{
  "d_mlp": 832,
  "vocab_size": 6969,
  "activation": "swiglu",
  "final_lr_fraction": 0.0
}
Each number is 500 + 40 x the weight over its row's rms, rounded and kept within 0 to 999. Layers, rows and columns count from 0. Numbers have three digits each. The size before them is the row's rms in percent of the matrix's.

# layer 5 MLP down (transposed), 832x320, rms 0.0372, rows 444-473, columns 0-159
102:458513466475470485529523462529482476516457466530504525542489486557451528500520479499443506533532543467493458554470512430479478471496436465558510496426564556467435485430569495506538489550548440459597511511473516403444517523448422459470510486483483521513495527482465526508496529562515542518475498529496562553464524538453567570519524540477529446517564572495544512470529470429427528472470508467524456568502553536487489499446518453562502406496520558515569473443482400437534519509472583
103:540487510472459488488554435455426482495493484579457522512432457540573470510519554446513514532428476572473435562438504552463452496528592554517499548501438436499490511553513508479476470518477508470451484534536574494504473595476497561510468433480464421428470490527527507521529540512476545522423373405553561487566508499417530462507503445567533495585509450528451520527472510479503442510472528455473564572486530518482533460497486490529522475453521464417541454516515655473501498460454450
095:557471516456441483467553539489537491407479531462454495544509552505520522509468421497520460536588482466494454476465423485548490481534498459456467508521473481513534511414538518512488460378398518546545522516533511518490432463572519489462597528470460500505448508458480499556511524484548453500522577491443457459498567484455530438501446462556515527552477455540556550571547491611503503497388532479481516516470514489544460544470489561569561550508503512493478510473501519525447474534514425
101:527520478436512553500432550479515593540512452551528487542468419509573520502496548497529515456474507486524451496493536501468542548493517503556480457486490560557490583551507524506516473475524514488424475485450492467565529468521558523495467512493513479464549538498558500514544488407483515478482499411501447469575518559441432514531533476497479593475594490466522393530436497503512470538490505575385475473464500570512586502532445480421440490504588518476486433562491466446484554529486481
095:548459496554470521427499505437542534507555520493514503476515442536576522442480472489508489487435423488504480464450555500444492451472493465515506508498494494525497472422495442500570531465470506510613465484428503522512470516489488487532554474531483503500495537491501476486530522576432517473484515510539488557523498483464405478534550503515462558410580474487526540486470544504579519462554551563591488469532525453423424539512583473550512487551503492515522421530446480443547465499452529
099:457484500485511539517499514554472480480525430552478496487548518494502472494490426516476510497437466510502520519570540522542430459584426533559528558644451536493501572405464452525476505500536479464495504465510481539557511487521543521517538439495510490583463555463456522477510536507528564439515493518498451494493588532519469490549523535523544505484449591524536466483497504519406517522457459479559472483487509532449459493572489557515512511525432461544478464453466460498479452543481479
093:493595447516505556472487486486490511487526475557511486504465547482552444550453543512482451558516490557554422513477539468522549506536437416496489489479459506464506478489578500505481513485492487521489463527488539512514447547489483502458494489467435476567455493508555464538494471546530540422493517499526447553485503503503511587378525462473502484555513517497505563473417475457515452494567511492533549400490530522454431474532462485535504499594536469531474482474534505532499504481479480
091:498554445471546482527483571468503457505476458518573598457452543451497460417459488510493522467554483511555509471500504547504494535495547462524419514500505553503489516513580464518511554456473530575518486507546456463529550512467504529510488573535505543432504423562473484556445476575474506375442490513504535447482545451442518535509468524563552490491515480451475558510497557509488458458514528496383497508502457438484434534537448457546498499544505477559499509429487511536583483462491512
096:521491509463529511468514528539500387434509514479460513525577499441548556502456534476442506529594446558527550410539451482537452537513448539512438474469463478462579541454420458480502530513575436505459497507412508466487520477467558490459520531579512440511496577472462497567566466528481509499447479438481486500491474515536495503504524483470529544577525502508506541569548508458521426569541423530444536485545447454542491538510570516523545433440475468478526501483434442532461502503412531
095:608485469493491535504470498509519478487495527491466500489543489522534479493518491456450484528503466506535506514442527528484474485458548481496515500542488503445542449505572507545551494439488537484525540466526550434556518535481568430482486483404495514502516520457534517476478531467518528617486497437506503431598428519531555484467502554446472490485433468479548490543520443492509596521561547517496466507505463503507502538482468519518509534472582462506524496523414475417530397531463445
105:491534516504543514521489487574518536504545461492474496511453514546524537570540466473567457485474559467517509501518507472448529520491521460490521514519487552517474434471444465472514475555571580473485497502444484487551426546540497455505496447506443561571537493458546492489528482447555469477513573426407473492530465564553527553515516471506458503510460518476527461531455473480511482547453394536525482527523488558448540479513516482519442425499525537541527507448514503540544423464451530
095:462548460471440492530478518543476425497551459447530569503496470536443434577432423459568489463493506520474496481466530495501507500514498508541517515479505547549486550471553626514419484511456505485486501520523446545493498492526459485491494478549510456501507477516486538519505449492453473438484519473512527479456509456480492464465521437439565542421500490516504522397514458478468500598579492451489582515408460536530552493541508513519544498523451508522485451512528548501500511484546446
101:561461465459449503501531594517484471567519425470443462516467514518440485517552563441531507475474498493445509504543445518444437458464535505445589520473481519525489497512460424531459572569496470515500474514556536550495526466452503514521437474505540438507528486490573476487500474522626462515462515470508443471503559470459524513490564493520507448556508566492462536425506523560532541522522479443518474500484479436540410499491484464452481421517476539546465471516491486557474458512496519
102:560437458422503546498507514538487522526484567509423546513537452500552502483531518538493410473537471525568486523485496513528519540425512534512473522491508511568502472533514484478428545441461471534497525469492533521512521501520357483428545530478474479548481505488492535515506484577462426492531465442566415581483519558440486497400503499478547504477473468482473597481519530470527512458550592481458551496515464508470509504485555505505450534526572455460532556436498553495469515503476486
100:443593431465446517461537561542510574523577494464544467502457477512435513593546485561492499542545545501521535522554509381478462542448514446511421516518529524493476516446557455507525522523483497476514458503452476449555482476494544519489475490527509496532549510509503475516532538484453546518535477456452505526459518480561440483520503508543558569536556543517489409487479531483569605534537493472512504489496508519491512491592549422521569532484504458529497511465503519494445525479497499
105:496442437481519494467448531559491582522540522519506564475559486485498495502594507505500496521536488541614579497478519427498480462528563458478405557420463505549476471521458478523464538480475482475500463496495515532524492460463503470452506458477492450510485485562496499484538455504438506497499537519431529520545455538505446438586467469488510511494473459508446540577492529542574519363505489484549466528473473494527448526490536475496426514516542458473494491497519455484504494528495490
109:390482427551495513586434496474468522576480472501488515478441505513538535495480560560499564491549496438497571514435543476476543496499439530493512483492433544482560577507440543537551473545478488534437489512463506513528464454371468484561429480506482499486511471470439506543536458508492482515471519485490544523440528459482514495461463518484506519531513505530456485519422509485538519430553503512480531469515472485508529480515441548542553536561510430564440466538484552537529512440468458
110:531451462544544540435521466512466437558433464559409460533523426438511477512497461448508519464442470378518507544478515551571546524470487553528516534425515575478523450501478457512474559510522488503425552473484437456539491431496401549541551557476496489523436509500529447465489461491527516483483510403565532521449368523503505493477506462527508490488568516600511539450469449552526469543463406501519550470546489458486452502498524549498501476515462501484461481455482475510456471518500527
098:530513516477504479452522460508539468503475513531540456530447517445515484478529557485498497491446523485457510467562511484510467492464558402470565479508431431502520454483433505503517539465515572505482484498494507475536465488420564521518513565527510540453518450516500494499480491507514460438476509470466621567506469459462517463485510507472486511407531490491475415448517492526491530426523496585468403517509437514554437540500408502476541434485443542503448467468552451481526522487496446
096:507478504498523513541444488507454445467530469474519526430452401556554548497554460459533506499520458489503472496509519468558450530520484449520450425467508454521506516438482466530482522476490440474423484547487468452513565498555500595539463470549489537468483553556471542525493442523456505482498482490417488547455513530515529474517559558512484423474573466557481445496527480537438492475476461466399571470572507452538545502490487516468503439499541564516441469461517502507519585550550498
105:480419535512468519592466452548517458490494527533569510475491412523479485531493514507500546572533525470523510489477543548493494484533495475501509544517550506522538559513587549524472561530517474579550393588541459524481457497552475444504500500461469596514519497482451541531518538505536515492540475510466547472551540531520530443507479623512529498493476466461530509478503504479541486485523530487488502412598493507531534523502503482523474501482504409440500424511550511455511498535475543
105:465478486421501570522489494418485517460491507454476440531485514534482524501508499546474503490491486478522496532518427570534571519473506488502499516558541442470552484519495563595566492491523536450542585520485466515548475405497445513553458501514468539549410472491495414488469467453475524482479532582514459457468449495510554508515512534637468489509442439550451502525517481515527534453533463514572519527471490459489493429518468527430525422457497500515398531522511464523500503471533494
098:449478453453491556548525429513450517501486508530459454437563541499560506535507402520506470487524516496528482492491500458491544478427473452578473516474527560516549488473551502505552453448496460496466580459497505546511546489469508476511559511529499472454476509464487582531443529529519470535521526536499475536471476475485484517406541461482501439542435480576566581495484524487506512514480439512496537646519575553429514526462508482526482506523535519453560521535474483489474447555534431
096:393518467524517496491480499410489433465454583461466489471440481521468519497591523539475496549487469541450564512501520513449514483505414543399498472502485418471495436493557527512488523487479471419460443563472561528504449531386540509480508519503477537479522555505404526502396500440455458498551445490566536537511492573484451483507527495556539536416531573511453455439563506490495502465526540463545483513497450495506513530447484558514496545465539462636490493484477504483503575442475481
095:499500441482486518546464435470437526577518530498508567414489498487537507471536545579484462512473523476474542569474502484506539447548477497518495465564564476497535530488527522528488513473557458506462485511448465510508450467533493483432551466472415521486447465576443477573463480522438530546548439528511654488533500506500432532490517500482548475502474505456469484463509548477518502432525542523528456453547463527546506525535520484524453478479514466483469501492469459452465621448526447
095:511550536482514416448437440504483456435527535532485476404565485500538583460517534522452497545523422496545532488514495481483513540531518513551510508511526433537517438453522562509548444508536467498541500526465462531447521527457514492500502537468529491473492584489565527440503496532547433536585497560492491511482527468507529546547485554497485597432536526497490382590532468503480450434537523509459542436512437468469492468506479429550503534494515497487453477487470515480463479523448462
114:486479475524547489507485513490457480533603491486421518451534491520488440472462524486506500504550488493499485540518557520505492475489555469549523499530528447505528453538516488476467552488523497486479388463503518422463488537495498586543489506534545513526600572479487490507487449484494436501457460548588508502541606490511507523529468471481496481463452470496553490503503557510481482462595517538526502501448472546479505524517472538471504472502509520470494473457493467489480500472483513
109:465520459531472494558551511515439485468468525506546528457445475457510465472443532475546487492494509479533429493475464488546499494459489484497493390551493599555487517465462456494520525561531509511503463543413494473481497486539499433507503471516496453490465514513467521502446545485468467437444535491526571476515547458452520472568493550446552513399454622531512515467521461433468521525468473540525550464494428499486426467474493485415633572618494450495590473492505536554526494522518476
098:449453464501485490479497496478496466583561479552468524474448554524500447443452509457500470489453451519432500490475527504407490543441479519484500459607439535495452490547536513442504539513484464550517521480529520539472451521478511566547542419528559534526498506517467486564549413586466490550502520518487573493521472520548452534436570572481551514535501520490532466477459501507598498505511489546510539556500514485515562510513542463517563521495441488522482453549510505456478602579416445
101:472544435487455520597499449539551526509481487404574513548428479555465398452506583509458528529534469564447530447488551533426468523535529513473516503582495518524481457415594532503489485580558565541506421473520443472544493540512436514508523547583468502484525494510562539500500522536499441515543495508498518480506496524475501460519455569515498502452514524516463453483463418476479531501532520505487453466567413489522486539485554470500442490486564454438558496469460520400499558460500462
# layer 5 MLP gate, 832x320, rms 0.0399, rows 445-473, columns 0-159
097:483489501515508509445532548422515504462468571435500518500457475496576570537527488538499475550573462478476420483478525548487438522496523496548484476502524489503474526520488469504477549478465514581512484511398506482497483536430478512504517540521471562488509535505534487505511535439463500551482498463541559495546476462474480538508517523520517526468544431481397505508530438457540503501490489461507548510514449640535574463605551487552586440510532444479486465595488531457488503493471518
096:510480521490510521457556507474400534551467502586454487483484558528513571497463480473522527571556481476498561535480539451479523533508557549536420533501494498538533527515517493485465525467453522534507435431556465521524487503528515499529448471562540457463499539484531454511505504516557500415490547478485486437549388536500524381469490425451481444507483466448479506479504465554470506471471500455414491471460472488477433588449485497442508502491470538482526493467410503506447505543499483
107:508481576460427498511528537484509547482475436474436487510452521584520505508587475459489465537489566514494467560534527515513546539505520556506530506514483483497512481516533489488493531533456398553441446558463509519534486437546514520540521533490433517532468583459511466503557515417505531475521555429406470532489452586479412507547516541512520464477490492570595403521458566425458528507490524574480485457492521560538482465572492588478506525491499500527430479562488506554512557498492529
097:518548534475525498491492538600382502506513484520559513501573552492487505566540476568549498494514579475529525499498466436519465503517511482417508502500507508486512449517462502530484502533550463492529559435438451447522563397477527456520430524468405498518504479512460509452499427419492524544550491554403563534522528484475546479527509484548532520577472472445486503482517474525466490478480515425438454544507500511517549504504472506503479528435505551507560497513509509532523476482449522
103:524493619520541513471552535576505484498502456489500450504505494476502494502436508439499506502511483467533497524475469527458476433510455495530516476453552506452479526509516499478535462549462503581461508421568510460458550502487537446487503499497447534471467508509572490495490540425475537483414516477500526451518477494510449487503477516551549463530468493471539503515529515452460546489503517503499386472530529545507420544478517540472550469466507526581529398409365494518506476511433513
096:441572568428527558553469477579515499539538560510447517516525483421450558561514533521450502505497533520508456462459520448468514561516446517446509474495493534508464459471484462564555423539499514522534530574515467476502509496479578535499480489464530476523459570537536528491507458524449531494516484533537461552483517502502521443476443473433487496403524520536513479535415433466527483474436514526512439463515496511515439514450485464469530491512482445513419447456504581513568497481478577
087:413517474509496476520567588462479518509572541506600500533519565568518482482484427437497497435474536580514544467546511472504468473497548521539487519517494500552509481451555485518460590496454523499416542515573484459497542467524569565531544538483487494471522520509524505542471462516446536409512466515513513510643475487498591398532484522476526485536490521517441543535557578426497467531531489543388556457464491473524522561484473512519444513488474528533452516467525486562581538477457486
100:472523640517515567502453555574484508515436445522406409518495512515470489439548451428491552523487521527520567543485495478561514471465480512562452502414468408494468476545530550517513494520460477514500532545517498522486464512553549530549453536536459431525425518505459492482448543510446548438476562521464449521526531545421489440523512439508520441492485571504472479552530495513490484484440456404492505553548430556548497562523480576409490524471460463442531468434481532489531506481516471
099:542541453492510481525499485520500503581465574485492514535527487566536531424485480446544433432415509525540477553492512511528453506416538487500538465558464492474492499440517522545516530471472525564516496558565551489406545473563494572409489475482553536511408537568566519554455558460461480521566523555454519479463491545437458410477485489510504518510445488508467510482459514476470498571449548478534534493457562506474497508543516557494531537495507496469456512550453482411506484474496471
106:538483501480402496508494475481492423460552513522517480538513449464531536491454536490492496515484449471514396507552488503409518467520567498480565541435463533486451570454522499554448503596545472520420493548425527522448515524529551575517536500430531555459496451542463505508528528486513573495517493479441521501489519527497447553560508453519490510567508457478508544535490524561493466435577540516536511484513490547522557453486468473494497466435530529503479506516468549425496513539520487
102:530484520559452455531495472527503517411546494526527462479536476525557501464511481465499510527517534602489521494470431505480482558524481561541581467460448496503455467515535484498488427543511531524491489518418526471546473510532526524471459509488448467592529562529493413436588504502528472491470500478476487565481556485448523505535502547578511461574508493502560475570453541459491458456507467521521471501480508493410507433467508528501444514549508480502499522497474516513508542521541521
097:458495508457578533479467511442534522519470570507489527547591478429541542477484446503502517599531570563518480530494488562408468481527469533399520493495533557491489519557526503452493551482516483422498500531468452441595509521448554453526473492425418486510511532509478502496453528557542546418492530473477479455493537557510449477548494494465502532547502498590465569467460572517488539514517483513516539464563554571416445528462497460458446470457482507496536507529474431511522484468498531
097:496565400560447478511501522528529539524532526498523536555527484546529536413511465557488557556484537474548492520428488513554473459582533531487506585458493475463371488517474485473514507460503469457465466485494548524529476540427472545515516549477452480449564565485488489553495583487546504508494555519536509529524458547484547492488524500516517412494494534517467565496561502495373566437450544498440428433413448478488517508497492505491480535459523541514507532449548469488510540568498505
103:510496473468490487435468490470440487484427527466458498476550542576601572448445492511491513472514532515460480504504566559559490458538484449494506528523460579452467450510496564449459555442479507518488556521476505512426481548535471511447525477498444488470528533548452496499535496460457427534549479484589450465485432528544497534493491508475454544549492546498518545479543468559467503503547524512559455436492462490487472484429453579574490440620511552565485468513504514451541498482556559
105:578529524533549529490575472548510483478534489498478484476553445546485462499486505510504494491554470535509510508541492467540475418560504490524510497538423478455491432466485516468519532454480492550426470509482591498437485458478546560504466492472538517528554441550452566405560502473495495567592574525428509507449519489507521508516438482542450561553530521500542478468483523515447545500513557450547577501498435550550516488470486463510458513497534481481477588520520511471526548562465478
108:516507528546474534525552491593454510507518508545447519482493528517502433472459445570455525496467496503431533509556536494511481440481482451454463575467492454497501544520516511495566476544595552500550523514522568471389486547488508524527497564526497496531566484479565464465493412483398460484510489585477488466426495541576492500520445482477486503555513431475545535520526532502496538501548494524502448592415518544550552437484471512480531533447503484486512518537435425451478576539486458
096:580548479442438470523538499537516494484553544508491544503467490525500547454517506555540573464512541564462505413567524416471453496473505440496505498497476474503510450524526568514481473477572524491514533502463475538420525509466522552459481537449553497511538518521572497552480563516483535571474463488554509520502587435548411502537492490554520548503451489442461527552447551477524480503549579454485472487526531473493508450505499482551471532542506563519487535527535562494501498522468497
098:502475486484500510427519574549481525560611429510476518473489516453458540470489459577525482514447484537558499508493581552500478496467489529454533518489521516492502497434482491524449514437465502581452473530497496478471492534495484509523462501533456532556474579509444464521483499491551503541538539552498499431504486515498531496458450509487535529525480535544571513568449529438502439492491479488508445529441491452492534480455547491634571555514504478472473510507486499447565480497447511
095:510449547505567479493482443552444479546448556455553546443525571475600514577580486496520510556526526463523523434494427524475450445502474461487550532543470488510464482492449513481548542488486513475551581422475484468494474417519514535467452506483487627433477478481466579518533527480472491484460451577596456459581490508517503503487530493471531493550526498482504554509390517540503506415497490489445525484467504490504505483464494481555430521483504462498452470472454527549461508504537564
097:461473515449500531494455576516446556433539520529491521492513509515481564500522489483529449530467529484561429505473574521475516485498479540566533511516470483513456429545531544492447533561526443537510380555549577478522522515457453459558445566529484590502492531576535495570537484502420486505494538561514447519499423494451466482470519505426485509628519494528450435468515531449468530608472513434529506507433509443526457517531545417571477456477446445526497481512490511461502553537510494
107:586462504457464542533435535519515459532447453491511523509521503574495520517500503447463500461506512490541442470531483500485580468485487525507494484506473486562508550450451556502502532495520510497531574562539478486451533472542486555519517563523586474585429470480523484567448479549519512537537459530520432504514467562441480609523494442551496464508508433525422455532594578527516398492499493473564539495474514515574465419480519592452465432438547483462492518489461498540457469564468512
103:488551484490500549553546512461561495414478491487473578522549500478579468552403464447566490485522472525496485561456551505498515540496469466492472498506495485487549526535538426526520436560510475470459537508427428566489542492461509451496531467509478537496444482414528523576570450504513487478535478565471551579434480621514450515535536498505470485512521421450454544471535482504523536494507492551463487526536532464514440476469487520463467504479524548516544548528542485491526480453531480
101:528582521523586460445526553457479477463502505501446428521471514420492547510508521503434539536490453419465494473504459523538476469518436437467557523494529421507549457527508495493528425522460497550408502503494514518500510473467525511543489484433364538468526541536470494535425461429396462478461514520456463512537531471535515500479488506500493514421503581526439556456509472535540522496565492494462511476465487466540452535533522535562450583453497525511496495531535482441479540492533500
094:555497544551448521500489478484442493519529487529522547457523443498524530494471474572553469525406570499453524522439519521472478498494463466565509474505436487572560480561485549483472569461525409526486427486480508536535486519475467467498521531500462487475507461520459470539537505504486471503531440508512518514447554528507416473504526534463519512580461477518475521511517539515564507448542526454465482437504551456529465409445539519525441513514540557498513507547522497466504558517564495
098:474556446485458562540500484493481484563543482531533521517494484489514523603535518489517509463551567508462542529503435508545476478484470514463567515465519526518578520520511477400425491489414499544482471479512517502518477433563455515485514625516510501502507492454459590479514473531505499477489457505571526529500500524478517505487558521455480501500484457512580488577476427470469529542449497453469486544508504570445506526519421577437545483458522442531472508536516509489529606521519521
106:493490464458481543513576426442483476581577486536511492498435515554519533520541512519529496548510488475472510428501470502536488445533559491434582562503551487554440480472469499452514507495557501500423450565497488550464474516531492536496464516495541528503493558507550537487469441562563550493463517564425529461468518434498505510557440491496530452487445532530441492588570595472552507512492556507511496536492468531517471486519531539520546527526477505497520420456514515503535573470496503
105:581488426522452481564495553554533502451473437541509382513430523520520442508448512496504535537475474482507454507557504447529502526455498569551485401553461471516471550590398469498460554525525487553499539471521489515463454440453505467463484495537527477512503514522511504518467499488532529486507512522477514509525469550518547557464488469510517491472470527476474447538509474419489496528476388475481490447466502536522563435450505499438539569525552492416422493537501504534468526573476475
092:477465483508403425508537488445510512551567438550518495534463446577509392529463568446562488491512433558489539469518484430447490464483523497499591438510517581505533469486510490473460460508455465563562505497582573481519485469505536471496530465515551505552517503546501467620454454588512505585463403501516433551486476490566455510438536528548485529559496502517509466533442501482505492519564485525485488530485488481559565552439508471552539496525465468467457470545485485503529579531461436
102:511521470516539535539484557500485461426544523557486552597462506547561527487518504441521483550483411460505532552487517510507502465529497498550418461458467469538483516505515507480495479513523496524483553532526435479502518459467540478371505522512474481516552541464436554446484469492521558432531521494486497547532467561469483533487455438529495504515543511471481496462532524493449455509480409473548560535612546539498474453516552526434595432584470492528529503505489517473456590496500502
# layer 5 MLP up, 832x320, rms 0.04, rows 445-473, columns 0-159
103:559456506501490509467566530499470436524515501511443508521529428476434547500558615502552481542565549507545401544537559530512463525532475504512466418496484552532531521484459501448566482569464506486555513464510510591551405539484505521545467513594528499579485531474509481476524481538463503537443437538491464493468549561567475486528555524462492585528555452563461452378578484517502513498529423513521507472485514511455535555458523496448601384575491489559458533544533468512480501531490454
091:466539475527507605500539446501541495562543470517577481454487472522501526537493528546514567510403522515505509540526552436516502553478552550546496478496512506462462577539464437498469530583493541517498523527512519546492508516423481498506423531480522468491521478504487592486474541540433391514485469484511554591498402532525499479525562533472490502476536448444483452415477538473493492504575523540477499527553514525484540444552475486468450499499498493505564464511530565458500514460503498
110:586514486468530502511489474480520482448498478473431525453557507489498514464465413579500536511480452505498521454449503581509503526511497508503478485520505501519444511486540461454549426548513541514471476474496582481489490513575467541450498460465558448512475487523503425462528484532496467518507462468498484502443431537452526504474465534448455519519526491543506562480559487594511440551588496455457503455447475467543510501507549390532504594539512500460461477482492480536474484545451576
093:485503537501522540521465512494514439472399450457443519494534547426486509480583500574512510597504480478429501483528543563479528547504449496478425516510490512468500448531536573389522501495482549484454446519536509453415545497514554587439498467536490530581460485438511459472527504487558576527481526464498543446463545557467514547476471484455505551488484543490503495549483503523492607474496506545535511494474480515488477528553448529456464466531476456500417554482542454571497501451544577
100:537536513459492473562485517532561510562492489444420559531486487484460531569439481505540560506472516539471542513535547485445460536552544489487476518471474440458493567522543483522511440560458564496552582524562572528539505500530456528529493523512482469415505439484563477555479496519508499525488438526446509508488464497485545487596493541426459410502495484502549485490444540434517490551482526533529538533484539617466544438518457553485559553469438493418497578492564516441576467504497481
091:515402475456465393507474459520465535520508519525496513500490469546538576449559397506496500456457510477454532539494550542472489527543502526428500492552545435532536562512488494520511450465540501431503473445514466527460543422534436502432550511485561515431528470496545458479494530568506489535440571557445533460451551489532492465524521547559464552506575498535518425563547522512476551519470478479510445543442517496490519461472471550454530518435490533455469549602537479545497438450516494
089:477551524482499457474530493551478528498516548479473452536540490613475521551505470423486475435515528481553455504627488466500515518533492551501521527476468450564552425460505514530490525554549462564513528491515517581507468526538535570519474513480519487462503499475586497483494456455565534479532504474477533554550391509546468487534472507517550402499451466444522514474506509461450520527470477585412590485546531452524575511468514474423507561510507573484419564521459452524501524487522499
092:534448427512579505538525437496506629549497518454471471481475471587469483469556516530590547465426474500498526496440461527486531442510474528527508514559528502489435504512541588546491504447442514534475480426547470552483513529540423459549501456476514542565557462528574513462491517459546526504523484551523453447497571477523511481495466503525469489445471490537453464505422484492449516442509470471515501420464555532404481451512529505477387538549467538500533488546493514515539468505584494
099:486462480535484453552466527464518466493477493511522520587493543502588411535426480501506522568499552462522564492497434407511519470461427461461504439423417517509497435454450411474527484531611483471464500490500447516486504521511463530540509461503490474489519525577451501498508496492583478492516539564494531473489499542453520575515456521490490485505547512510498515487573484577491546480401449534543508476549551476475575482475433487526470480492481455501473484440513513510504553510540449
105:480449495475534487453503474468556491514489558425546481503510467534499540488501598548466519570570459500511468465502415498595496482452469528570410426513590428466497426529433500485426477433510484472513513456504554531437469461513505492473592501448491467528526505480506558515415546479490537527503516548440555483545527496501484453450479486473489517478486518497431499506483477571468464506527517513516505511503540442435455544581484547490489508605465558588438459509556519513509490578559479
108:515508518531538563457458425526478471477504593573528461515577512571507488490474501439526503500515497514435512539498549514477484428489440486540563536407448510471483451482508433554468482501455466555517551530549490477452471455555489496520521563580507523437412455481485424434505507428566463579570480468464455506514493542452483517517414522534486472485540438520498537525509436478583496502461480477560453498532455497469501454462435472516459563474521508446574539470518587459460495490466460
097:511418496544535489517525444476487466468517547486470463479540503484503592479474466494441467483520478457518484498458576486487502541558478571530516529507440451510471436517555571496447436460512546431530526526440521490552499507468507513501460494547456541551471470489460481480489528494439478555507450533515490597488538496523565483460488483481509519403485536437501499554471504436439461491478460554420542536495501545439528485565471436496502525514556508405509590529535429565535448433492476
097:492504498547432427536523537532566423503523488592526465504542551483476459450503496485531506477524554459503470554548502411406551447479544417440519549540489572496530497459491494532518515506580475495507445455538501519437536537507573508501507452519441511478527524423486502494552523536480425479521496512457577491458572473442457475477517472497543479513529536525491425496489506550520516500511486551535489490423446465536509564438477517524520479498524542561488561493481490537446525514517540
097:533480505493492475618506417440346461525472508521507583522480463371459547484524504496593526492504543437545513534518499569508528456536446552567603469477532546489519473478541500432541446529513491504502501486458489538460580454449467482488471553466494515497543494470504479448498490516502445527521508496517526492496486504475540502488442538477464498494515560481542480454544488487504425487539561545485482563486494515475449548508521582477480511485486460440477525484526490492429535475474516
106:459526483581503456528537530480529512517548503521472468493506485586494472535425532497521415474570511447437444582460522472499488490491533487508504520517526497490559531501554514527499457501479411468563483500492420510535500472488547524529450527628451515524534525522496430518576477502547473468507474515539448525414516490518557554484488534512515495495545573489545490499493478490517443582481528593500556445470566507513613494525510440527508476554510443503501502466546546458524465462479529
105:502506570466520473492509497528452443504540492495457489437483541525450486495600438460531461507452432482462510513413463483538533443529453490487505459563473509502490532440508490446510476462487458531406466502562457528537553465510537529537539490478514513448503505401530446493545506453447508497491520530486454445584469535494432497521465509495458448497490544530545559526439453488500444503412474533527465487529529518460425517469570505468512464492510516564452509534505476524508553444524417
122:518421425495479437505508458570395437442554544508472507536495553441499528458461524523509517510585515526424500479523483482544487469441445498551472520421568490464406487493490531533453476462545505480487518421504467455485533482547479566469518526524523528435489551478481462520479515502496567568543567543526504471460512486453437486492459491516538487513517558518486443468525476611520482523479515462530507502506404515530501510497466439542448420560486595492431438512504517495467464553467486
090:504450483541540531542506487473441486555445511523568533456528523558480515498477450468507494587584458519505486485457495558519463510511472552518505465486501535453524569555514456465490500507519556498602552477487501508486530584499489529444549464528560448491519565477516444533484502521474543508500490581489426430511552485488462626528506476480558555564426553517545572485509464469462471532487525483482580434493522536469544481530491464510460470568495537445580527524367502546457536496470476
088:468485513498467463484518538561489504478504540541519545620508507485443445512473504555515448406519540575461492578444464513459530499489547471472482581508503498486565512571539523522493439510464497442576494457480503575489411492469521399515492625505512439532486451533536509516522539520534479426484600508503495475594499503455498477456449518506513500488480499469569563505491507493459512504491443457519476497437471514486480505535470494567523549492488418485502550516517511449490453504507466
102:523550493445489536570542417495476492494554520541499508484517613474525544497493523481500520473474578523503479445476460506551467533541496472472532542538471471526582542468440499456552451491496510509488484509516521522445491550462543513543546492556449437534487469464578532552464448503503478512451481467510464476502480511499525503471507516481549534491502512473524464574497507500507466510525419500513471535472526512444445439501520400475525560470470463556411436433493489531526460485483485
102:527514504516508504460527549521512483488548567551503522428488584477429490527495510509473480498501534504472450478465547482521560453466517467504446394471444545543418542553472451475451453494579512455501484479506561487495458425456526494487527504523533531435553518515525585473513475507506493556430471506476505549521561399518513422512463484479515553520522583495454561544483463460519523523473498561494474515524409461515563558508465491479557550509542490492473510479432534484498514480456544
098:583471508505527463480508551464454457476545545468477431531486398566512463467512545542455549541428465425488498542524547540428510437541466490461482493587541519483527456462458494512438484549574542554508380518482458489435460492528474523530486539476520518484535540490484530473499596553546535496533474511474543568520539511415533426549477574509466566512476480445417514504489479537457513508492535449477531348488467525526561510497498531490515522480470495471456474488521518454466468473494571
105:520486585506470477582512479517520473510538424458527492493531531518486506527491574528494457497467550526477495457486518556534565487458453480541469453485478523503488524508517447475452521502505454476577507505493443530450422527584514502564505494495521517414523523558511551455464502500549480520400506530499499586452485511536541480526500397472468484557502481522515475530538576521462484518506525468504519499549423445573565485516489510498531474506464456414533495493523447512488510535552524
113:516546565466536468555540491433534455470510452434494454504461475547417466579504522496458481531434474473532514496542478423483537539496485501499574452492550508457429463505500549490477512492499464514483535603492455485494496449485566492465495525441431520517530558484492497478507483467492429502500524490547555591504458454522504469501471504500539494448572507496527515479536521496518567547501501497457509477463484592520550484560517543491588548430452508547492535487498506526512513490417542
092:462539438559440492484565578525534538517521458450518569502479461529528427531502459498502538466493552524497526535560560538520490508462448474479514498505508596504477541518524457500476590429458504483579506481509518506554535583478512505515561465560511447449515393487484516569520555523436597535524504474473549469496542540527471441491555498521502456557503499552502599456428480487526574492512456496526490527490478542532554500494527502461562476536520457513544439462479509489502441460524523
114:450567506437477513511480384505455467488438504495483533517408540498497500406505553461562496477568464541492498488509420495509520564503552566470511483493533545565441490498460432429512475505478561476480438574461495471487497474518463523467504479546507531475469602532399527458466541467480510486540503484496511519477576532477494522488536502486438453535425442482574496561544561500500453546502541609482539578586512416574583453514532543532458527477531418521550505498455478502485523492453538
108:529528522480447396444524523540535442516547486476533429487538499540482483505462442404536562454442417498518510479473524510481489539508493475554513537577441480552534499412457483475496428440549485499505497500495447504562537472524552492540510497478469510424539479506517468461535503563502458469475494506486481456479487397471527568535573474535543502557456494540576538548511596503504514571431505477542469513514476470457496558505521487518518495479464552591514446473511472530568508529547486
111:589505485530570460523487502561496523459462484498422516454532445523560482464582521503518515515548465567519510443535519526515496524566521524517564457500512481523508504570491474508510463527512510483440502482529382469529484515401494498473457555508451511466557477517496529443579560504462515507531541551533489462463490545481554469510456463450501491462562476489476517555523476491488525500490493421478473514478547508443499482535483544518552517469484481487501523530590469626486502513438538
099:523523500484485551503535556530506440499549461476438507515535506408415521476476523477533460514455491523487466495552500497498504507458550475524517419515441458445482503495442406513537489559519507494471518516423545489483508468515467497482473509482545555525347472475520525467454496404534549497477491513434435494484507533494497478470510430503494516481466574484508443545511518472441492505449505518501483515433478554477451498447508535490505501486491504565459560545555439557538498417449509